From a checkpoint of a small transformer trained on Wikipedia: MLP 1024 tanh GELU, 7.33M parameters.
Each number is 50 + 12 x the weight over the matrix's rms, rounded and kept within 0 to 99. Layers, rows and columns count from 0.

# layer 4 attention output, 256x256, rms 0.0657, rows 25-50, columns 128-255
43 63 68 51 66 35 37 51 37 71 70 62 51 35 48 37 51 47 64 42 59 37 43 53 45 55 21 44 66 35 63 62 57 66 47 55 48 28 43 38 50 53 44 30 41 42 50 31 44 55 35 36 55 66 61 59 47 71 62 25 80 75 60 45 43 58 34 52 58 40 56 64 36 46 54 59 52 48 51 60 45 56 66 61 59 38 34 52 49 54 37 52 53 39 49 40 67 37 47 39 58 51 70 47 49 63 67 52 37 36 43 45 67 56 55 67 52 15 61 55 59 44 44 37 44 56 65 54
34 71 40 45 46 25 47 57 50 57 39 46 48 53 59 37 58 44 38 51 27 50 41 54 53 45 37 56 41 34 58 49 62 55 69 41 45 39 40 54 59 27 39 48 36 52 60 57 45 35 63 42 43 53 44 44 49 48 70 52 55 50 56 39 55 72 36 43 43 38 57 63 44 60 35 62 52 42 53 42 49 63 44 43 58 64 47 68 48 68 40 48 45 54 67 40 59 39 44 63 53 72 34 52 36 51 40 43 62 47 58 49 56 49 54 50 42 67 44 53 56 36 57 51 43 44 54 27
49 49 62 50 40 47 38 43 53 59 49 55 41 45 66 54 72 38 57 49 58 41 52 68 53 45 51 36 45 49 61 47 48 48 47 38 40 53 60 38 35 59 55 62 39 62 69 45 67 49 46 42 37 67 62 63 38 55 64 33 63 47 62 55 51 43 40 42 47 50 53 66 44 58 52 59 41 60 49 41 61 67 53 46 46 30 47 59 61 42 41 69 54 44 56 36 59 35 63 49 42 50 44 43 61 51 50 38 47 33 52 36 58 55 46 54 48 51 38 40 61 49 31 54 40 45 69 51
60 40 57 46 61 41 60 49 67 43 46 64 48 47 56 75 57 58 69 45 59 55 69 48 46 66 44 54 51 48 63 50 39 45 57 45 46 57 42 60 55 53 49 55 62 38 53 46 59 53 56 56 59 51 60 52 52 47 49 56 55 51 64 42 49 47 49 50 47 65 70 50 59 53 27 60 40 61 63 75 59 43 36 57 59 41 53 64 76 55 50 71 63 48 56 47 47 58 77 46 43 41 45 55 48 27 50 59 60 63 39 45 45 36 36 38 32 70 61 50 35 50 54 60 51 52 30 51
49 57 51 48 51 44 40 47 42 47 43 38 49 40 45 40 29 51 45 61 42 79 37 62 35 59 51 55 44 51 43 59 46 61 60 50 32 55 44 41 63 45 45 42 32 40 37 57 58 37 48 46 44 47 44 68 53 61 67 62 56 54 67 32 58 50 55 59 46 33 24 60 43 54 52 30 36 43 44 47 37 51 66 52 60 49 45 56 32 64 44 56 66 31 44 56 33 63 22 63 48 60 50 42 67 43 47 53 46 46 33 43 32 50 39 54 14 48 52 37 47 54 56 51 42 46 36 42
57 49 51 60 54 68 52 39 75 27 35 54 45 56 53 51 58 63 59 42 45 67 52 69 65 42 46 35 67 58 33 56 33 39 42 43 50 49 30 34 43 45 64 74 71 63 41 50 45 30 68 65 66 45 51 50 64 33 37 63 57 59 29 63 56 44 57 46 52 44 45 38 43 49 43 54 43 56 35 51 69 26 66 68 56 36 47 64 63 32 48 43 35 53 38 52 37 54 39 63 38 61 32 61 68 50 69 62 55 54 72 51 35 57 64 46 49 51 61 64 52 58 54 46 68 54 56 65
64 33 63 59 46 52 35 42 50 48 51 43 35 68 39 44 47 57 51 44 38 35 57 60 57 47 48 52 63 72 34 37 48 50 41 47 47 67 52 33 36 54 47 64 47 57 63 46 54 65 58 61 54 20 55 61 39 30 52 59 35 34 49 64 44 42 58 56 68 44 42 41 52 41 51 60 73 43 07 64 68 44 44 47 53 33 42 38 41 31 69 33 46 57 52 68 60 58 29 64 29 26 58 34 55 64 64 46 50 62 66 51 44 34 71 57 63 35 54 29 62 39 43 43 58 44 80 46
40 47 50 60 58 51 50 33 49 37 44 47 49 63 65 64 53 55 49 62 34 63 59 47 52 51 61 51 73 69 69 51 42 56 53 44 47 50 30 51 67 48 39 61 27 36 77 45 42 56 55 51 51 37 37 62 56 53 75 58 58 49 48 39 60 75 55 55 56 50 53 53 34 53 64 37 73 66 21 55 56 59 27 64 63 35 51 47 44 40 52 57 46 50 44 41 66 33 46 52 33 40 43 34 45 61 44 21 62 50 55 48 48 40 63 60 53 39 49 34 57 49 27 48 42 49 76 44
58 48 60 41 35 51 28 21 69 48 54 38 23 34 70 68 59 64 50 70 34 33 58 45 55 48 50 49 37 46 30 62 64 50 68 44 53 51 47 63 61 46 34 42 71 54 51 35 62 58 40 46 61 32 44 75 54 42 63 56 60 52 43 43 45 60 45 44 41 45 50 50 30 48 54 34 60 58 49 55 48 50 69 52 45 46 35 56 44 60 56 63 65 55 59 26 49 48 61 54 59 52 41 50 50 61 54 56 27 45 41 42 46 42 40 42 57 24 66 53 46 45 49 60 67 64 28 68
61 24 39 44 48 47 57 50 53 57 55 57 48 52 50 75 77 38 34 49 38 69 85 46 54 39 46 48 49 62 48 57 61 41 48 46 69 48 46 61 52 46 57 46 70 64 59 42 50 40 38 52 45 58 30 55 44 51 28 47 53 45 49 47 54 73 43 66 41 32 59 64 55 51 45 38 47 56 49 68 54 66 50 42 40 45 35 58 67 79 38 58 60 52 49 63 48 65 64 54 57 53 45 53 43 44 52 39 63 68 45 36 44 60 69 49 68 66 61 45 58 46 70 29 72 44 66 50
43 41 50 65 56 36 38 31 54 48 45 30 45 33 49 48 40 44 45 56 68 38 49 66 52 59 58 55 52 66 33 45 34 51 52 57 55 51 36 38 31 66 84 56 47 46 69 64 70 77 55 64 70 54 69 36 64 43 51 69 53 42 57 60 42 44 53 43 49 58 34 29 39 43 69 48 74 37 53 43 39 51 57 28 49 57 37 45 54 46 45 50 49 42 55 19 66 28 50 57 41 52 74 45 54 71 61 55 12 40 43 46 42 67 50 64 51 50 41 48 56 64 31 38 39 29 46 66
51 60 40 34 34 58 44 66 53 57 51 46 68 48 32 55 48 49 46 51 45 49 57 65 44 30 61 65 39 42 23 46 57 54 45 50 56 55 59 24 63 57 74 57 71 44 55 41 49 38 51 53 58 47 71 32 42 44 31 57 36 49 53 56 59 53 59 49 30 46 47 70 57 47 47 51 62 55 54 36 55 47 67 47 53 45 52 43 46 46 55 52 43 25 62 75 31 53 48 45 52 66 42 25 45 35 43 31 55 59 53 59 40 54 66 55 35 58 45 43 57 57 60 62 52 57 36 46
42 38 49 48 67 57 45 35 41 56 55 48 53 57 57 55 44 62 83 49 58 53 57 27 52 35 50 30 54 62 68 75 49 28 53 59 47 61 73 58 45 39 48 74 50 48 60 18 65 35 60 66 39 33 48 68 44 50 60 50 62 49 43 38 56 48 55 39 55 50 55 64 58 49 40 41 58 51 22 52 48 68 18 45 50 28 38 46 58 48 46 52 59 61 49 46 51 66 51 62 62 57 45 39 43 56 59 51 65 67 64 32 33 35 77 34 55 63 66 41 67 42 53 53 35 38 77 51
30 59 69 46 60 62 51 57 50 33 37 23 47 49 62 49 40 64 77 59 61 52 36 24 53 45 59 29 37 50 58 51 55 41 37 40 37 40 60 67 60 47 45 58 58 40 34 62 41 37 69 68 44 27 38 44 70 44 52 56 73 37 59 56 63 57 48 48 31 51 50 47 42 48 41 64 45 60 57 42 45 31 53 41 55 47 61 39 62 59 68 37 48 43 52 38 54 57 50 62 52 46 49 55 50 41 55 43 55 43 55 59 44 38 53 31 29 52 42 24 36 53 49 50 56 39 36 32
41 40 48 52 34 34 54 52 59 51 53 52 47 36 45 45 51 48 57 49 46 53 50 59 60 43 53 47 38 30 46 48 56 56 46 44 75 43 66 46 71 43 48 37 50 39 62 46 43 47 37 56 54 64 31 52 44 61 57 42 66 51 51 39 46 31 55 50 57 49 37 55 52 47 51 54 54 73 25 43 35 55 38 44 41 40 35 63 53 59 46 44 55 52 55 62 31 36 42 40 71 47 52 39 56 66 60 37 57 52 62 41 57 57 70 32 75 57 68 58 76 48 71 52 59 38 68 43
29 37 51 36 61 36 43 32 53 60 59 47 46 65 50 28 43 51 52 43 50 49 84 51 54 67 50 42 21 53 50 57 50 32 67 31 26 53 38 43 61 41 27 43 38 58 38 36 39 41 42 46 55 25 53 68 51 43 66 55 46 62 32 41 32 50 60 35 56 33 40 44 53 24 69 42 61 30 59 74 35 61 75 51 55 55 29 61 39 40 56 72 41 55 32 52 38 52 44 64 42 37 68 50 37 76 51 47 40 55 56 37 59 47 59 38 72 48 83 50 44 48 33 34 52 65 58 58
56 58 44 49 53 43 54 42 48 49 39 63 60 21 67 35 49 42 38 61 63 44 60 51 43 56 57 57 58 55 52 41 45 57 65 59 41 43 46 38 42 64 69 43 49 51 51 72 56 58 43 50 54 55 46 65 70 65 63 51 48 52 58 58 53 47 51 48 52 57 56 41 55 54 34 65 58 54 58 42 56 45 44 45 42 50 50 60 40 60 65 66 46 44 33 45 56 28 60 54 54 48 36 54 63 38 39 62 56 43 43 49 36 46 37 68 32 44 46 66 38 63 43 55 51 71 41 37
41 44 50 48 36 49 53 56 59 35 44 50 59 40 23 61 41 62 61 36 47 47 44 33 65 52 46 42 61 40 36 56 64 48 38 30 60 49 47 32 50 44 38 48 55 51 37 54 67 52 37 59 53 58 58 40 60 48 49 54 49 53 45 57 41 34 48 67 43 56 42 39 48 56 46 52 40 80 44 53 44 49 61 70 60 49 48 41 43 67 40 44 50 33 56 46 58 70 49 64 49 59 60 45 53 47 51 18 54 42 48 47 47 44 34 42 53 45 56 51 52 39 38 48 65 49 43 41
37 51 30 27 63 38 41 39 57 54 54 48 70 60 47 42 55 55 46 50 53 70 55 61 29 48 36 44 48 58 44 56 66 38 38 49 38 58 54 47 55 50 48 46 51 47 56 52 30 49 48 51 53 52 37 54 54 46 57 60 48 53 48 50 53 51 41 61 55 20 57 68 56 33 28 63 47 63 38 52 28 48 42 42 63 60 37 36 58 51 53 63 37 49 49 41 45 56 25 46 68 58 26 19 36 61 41 57 54 55 59 41 45 65 59 39 35 47 54 58 62 52 54 42 34 52 63 46
59 29 53 24 40 39 41 69 62 46 58 72 41 45 35 48 45 61 44 34 33 52 47 46 51 75 41 34 59 55 33 54 68 44 37 44 24 46 32 47 40 40 45 61 36 61 59 49 51 55 46 56 38 35 64 78 64 61 82 38 50 78 40 34 47 51 52 59 53 40 66 50 43 60 59 50 62 58 30 75 40 50 44 47 65 26 59 49 60 44 40 60 62 56 67 47 49 40 43 45 34 43 47 58 42 45 39 50 57 52 59 31 57 42 60 38 68 30 54 57 49 31 54 47 67 55 53 43
44 71 59 58 56 26 61 68 39 47 49 59 53 31 30 52 46 57 46 51 43 36 67 45 55 66 67 36 57 59 39 60 70 42 39 58 53 40 40 47 35 52 51 58 51 45 62 56 43 54 35 49 53 66 45 46 50 53 42 42 46 78 46 38 50 51 55 48 57 50 52 31 52 71 64 63 47 66 48 45 36 51 57 38 57 60 60 56 47 54 45 60 46 51 60 64 48 56 41 58 46 50 51 52 56 43 49 52 43 30 34 62 47 50 36 74 50 35 31 57 49 70 61 52 43 30 48 46
48 54 47 65 53 35 47 66 42 37 40 61 48 48 57 56 54 28 50 32 41 50 42 54 55 67 51 56 74 57 58 26 49 56 41 43 49 34 37 17 22 39 58 49 46 70 37 66 45 67 54 57 48 54 64 54 53 39 60 40 38 55 36 33 45 65 44 39 61 47 21 55 45 51 42 17 50 56 54 59 45 42 78 74 47 35 50 39 65 55 43 60 64 35 57 62 34 46 52 61 11 38 60 64 49 41 52 51 34 50 38 42 49 30 24 59 47 42 50 43 46 57 43 59 58 52 31 59
65 44 47 57 47 53 63 60 58 69 62 66 54 69 59 56 52 62 30 43 43 62 44 57 36 38 51 55 43 71 36 59 50 53 46 47 54 59 45 47 44 48 46 52 61 57 24 40 36 47 53 32 54 40 56 59 43 58 56 42 47 48 47 41 38 68 44 42 47 38 59 45 54 51 44 48 32 49 59 48 60 50 33 51 51 64 51 54 51 66 56 52 69 53 54 56 34 72 32 52 49 74 37 45 61 49 44 46 63 69 53 34 44 49 39 33 36 58 49 54 49 40 76 48 59 40 49 46
45 60 43 58 45 47 59 56 58 60 52 60 34 42 26 31 75 47 60 59 59 57 48 39 51 48 42 51 49 47 47 42 36 46 41 57 49 48 60 67 53 40 46 37 51 54 56 54 49 53 37 43 64 85 35 35 48 48 64 45 43 49 44 53 59 64 51 30 55 46 56 50 32 53 54 40 43 73 57 54 57 59 41 39 51 56 57 47 52 46 64 45 44 61 61 46 54 34 45 59 48 51 49 46 52 50 45 53 52 34 43 57 53 63 75 69 53 49 42 41 53 50 56 66 66 41 47 40
58 29 43 69 50 42 60 33 39 48 46 57 33 51 41 76 63 43 41 48 58 39 63 49 64 36 42 57 56 59 51 61 41 25 63 53 40 46 49 57 25 43 58 48 45 61 61 52 65 58 67 68 55 39 41 58 60 55 61 50 52 55 49 43 38 59 54 60 55 64 38 60 45 49 45 54 42 46 48 58 61 57 67 40 44 33 40 36 56 51 48 53 64 20 52 47 63 49 76 50 23 42 43 70 68 39 44 58 58 47 42 49 40 34 33 54 65 43 56 55 28 33 28 84 62 58 26 49
61 39 72 51 39 49 51 47 55 56 50 45 42 54 42 18 34 50 56 29 22 33 55 30 51 48 60 54 37 41 39 34 62 49 47 40 61 58 57 51 40 45 41 34 44 58 71 41 69 53 53 47 58 46 55 54 46 42 55 45 34 53 21 62 38 40 66 38 71 57 31 69 55 37 45 45 45 49 54 52 37 50 37 43 51 52 32 43 47 44 39 43 60 66 60 73 49 65 46 59 34 38 57 53 50 61 66 63 48 59 38 31 50 58 42 61 54 59 66 55 72 37 73 42 50 40 46 66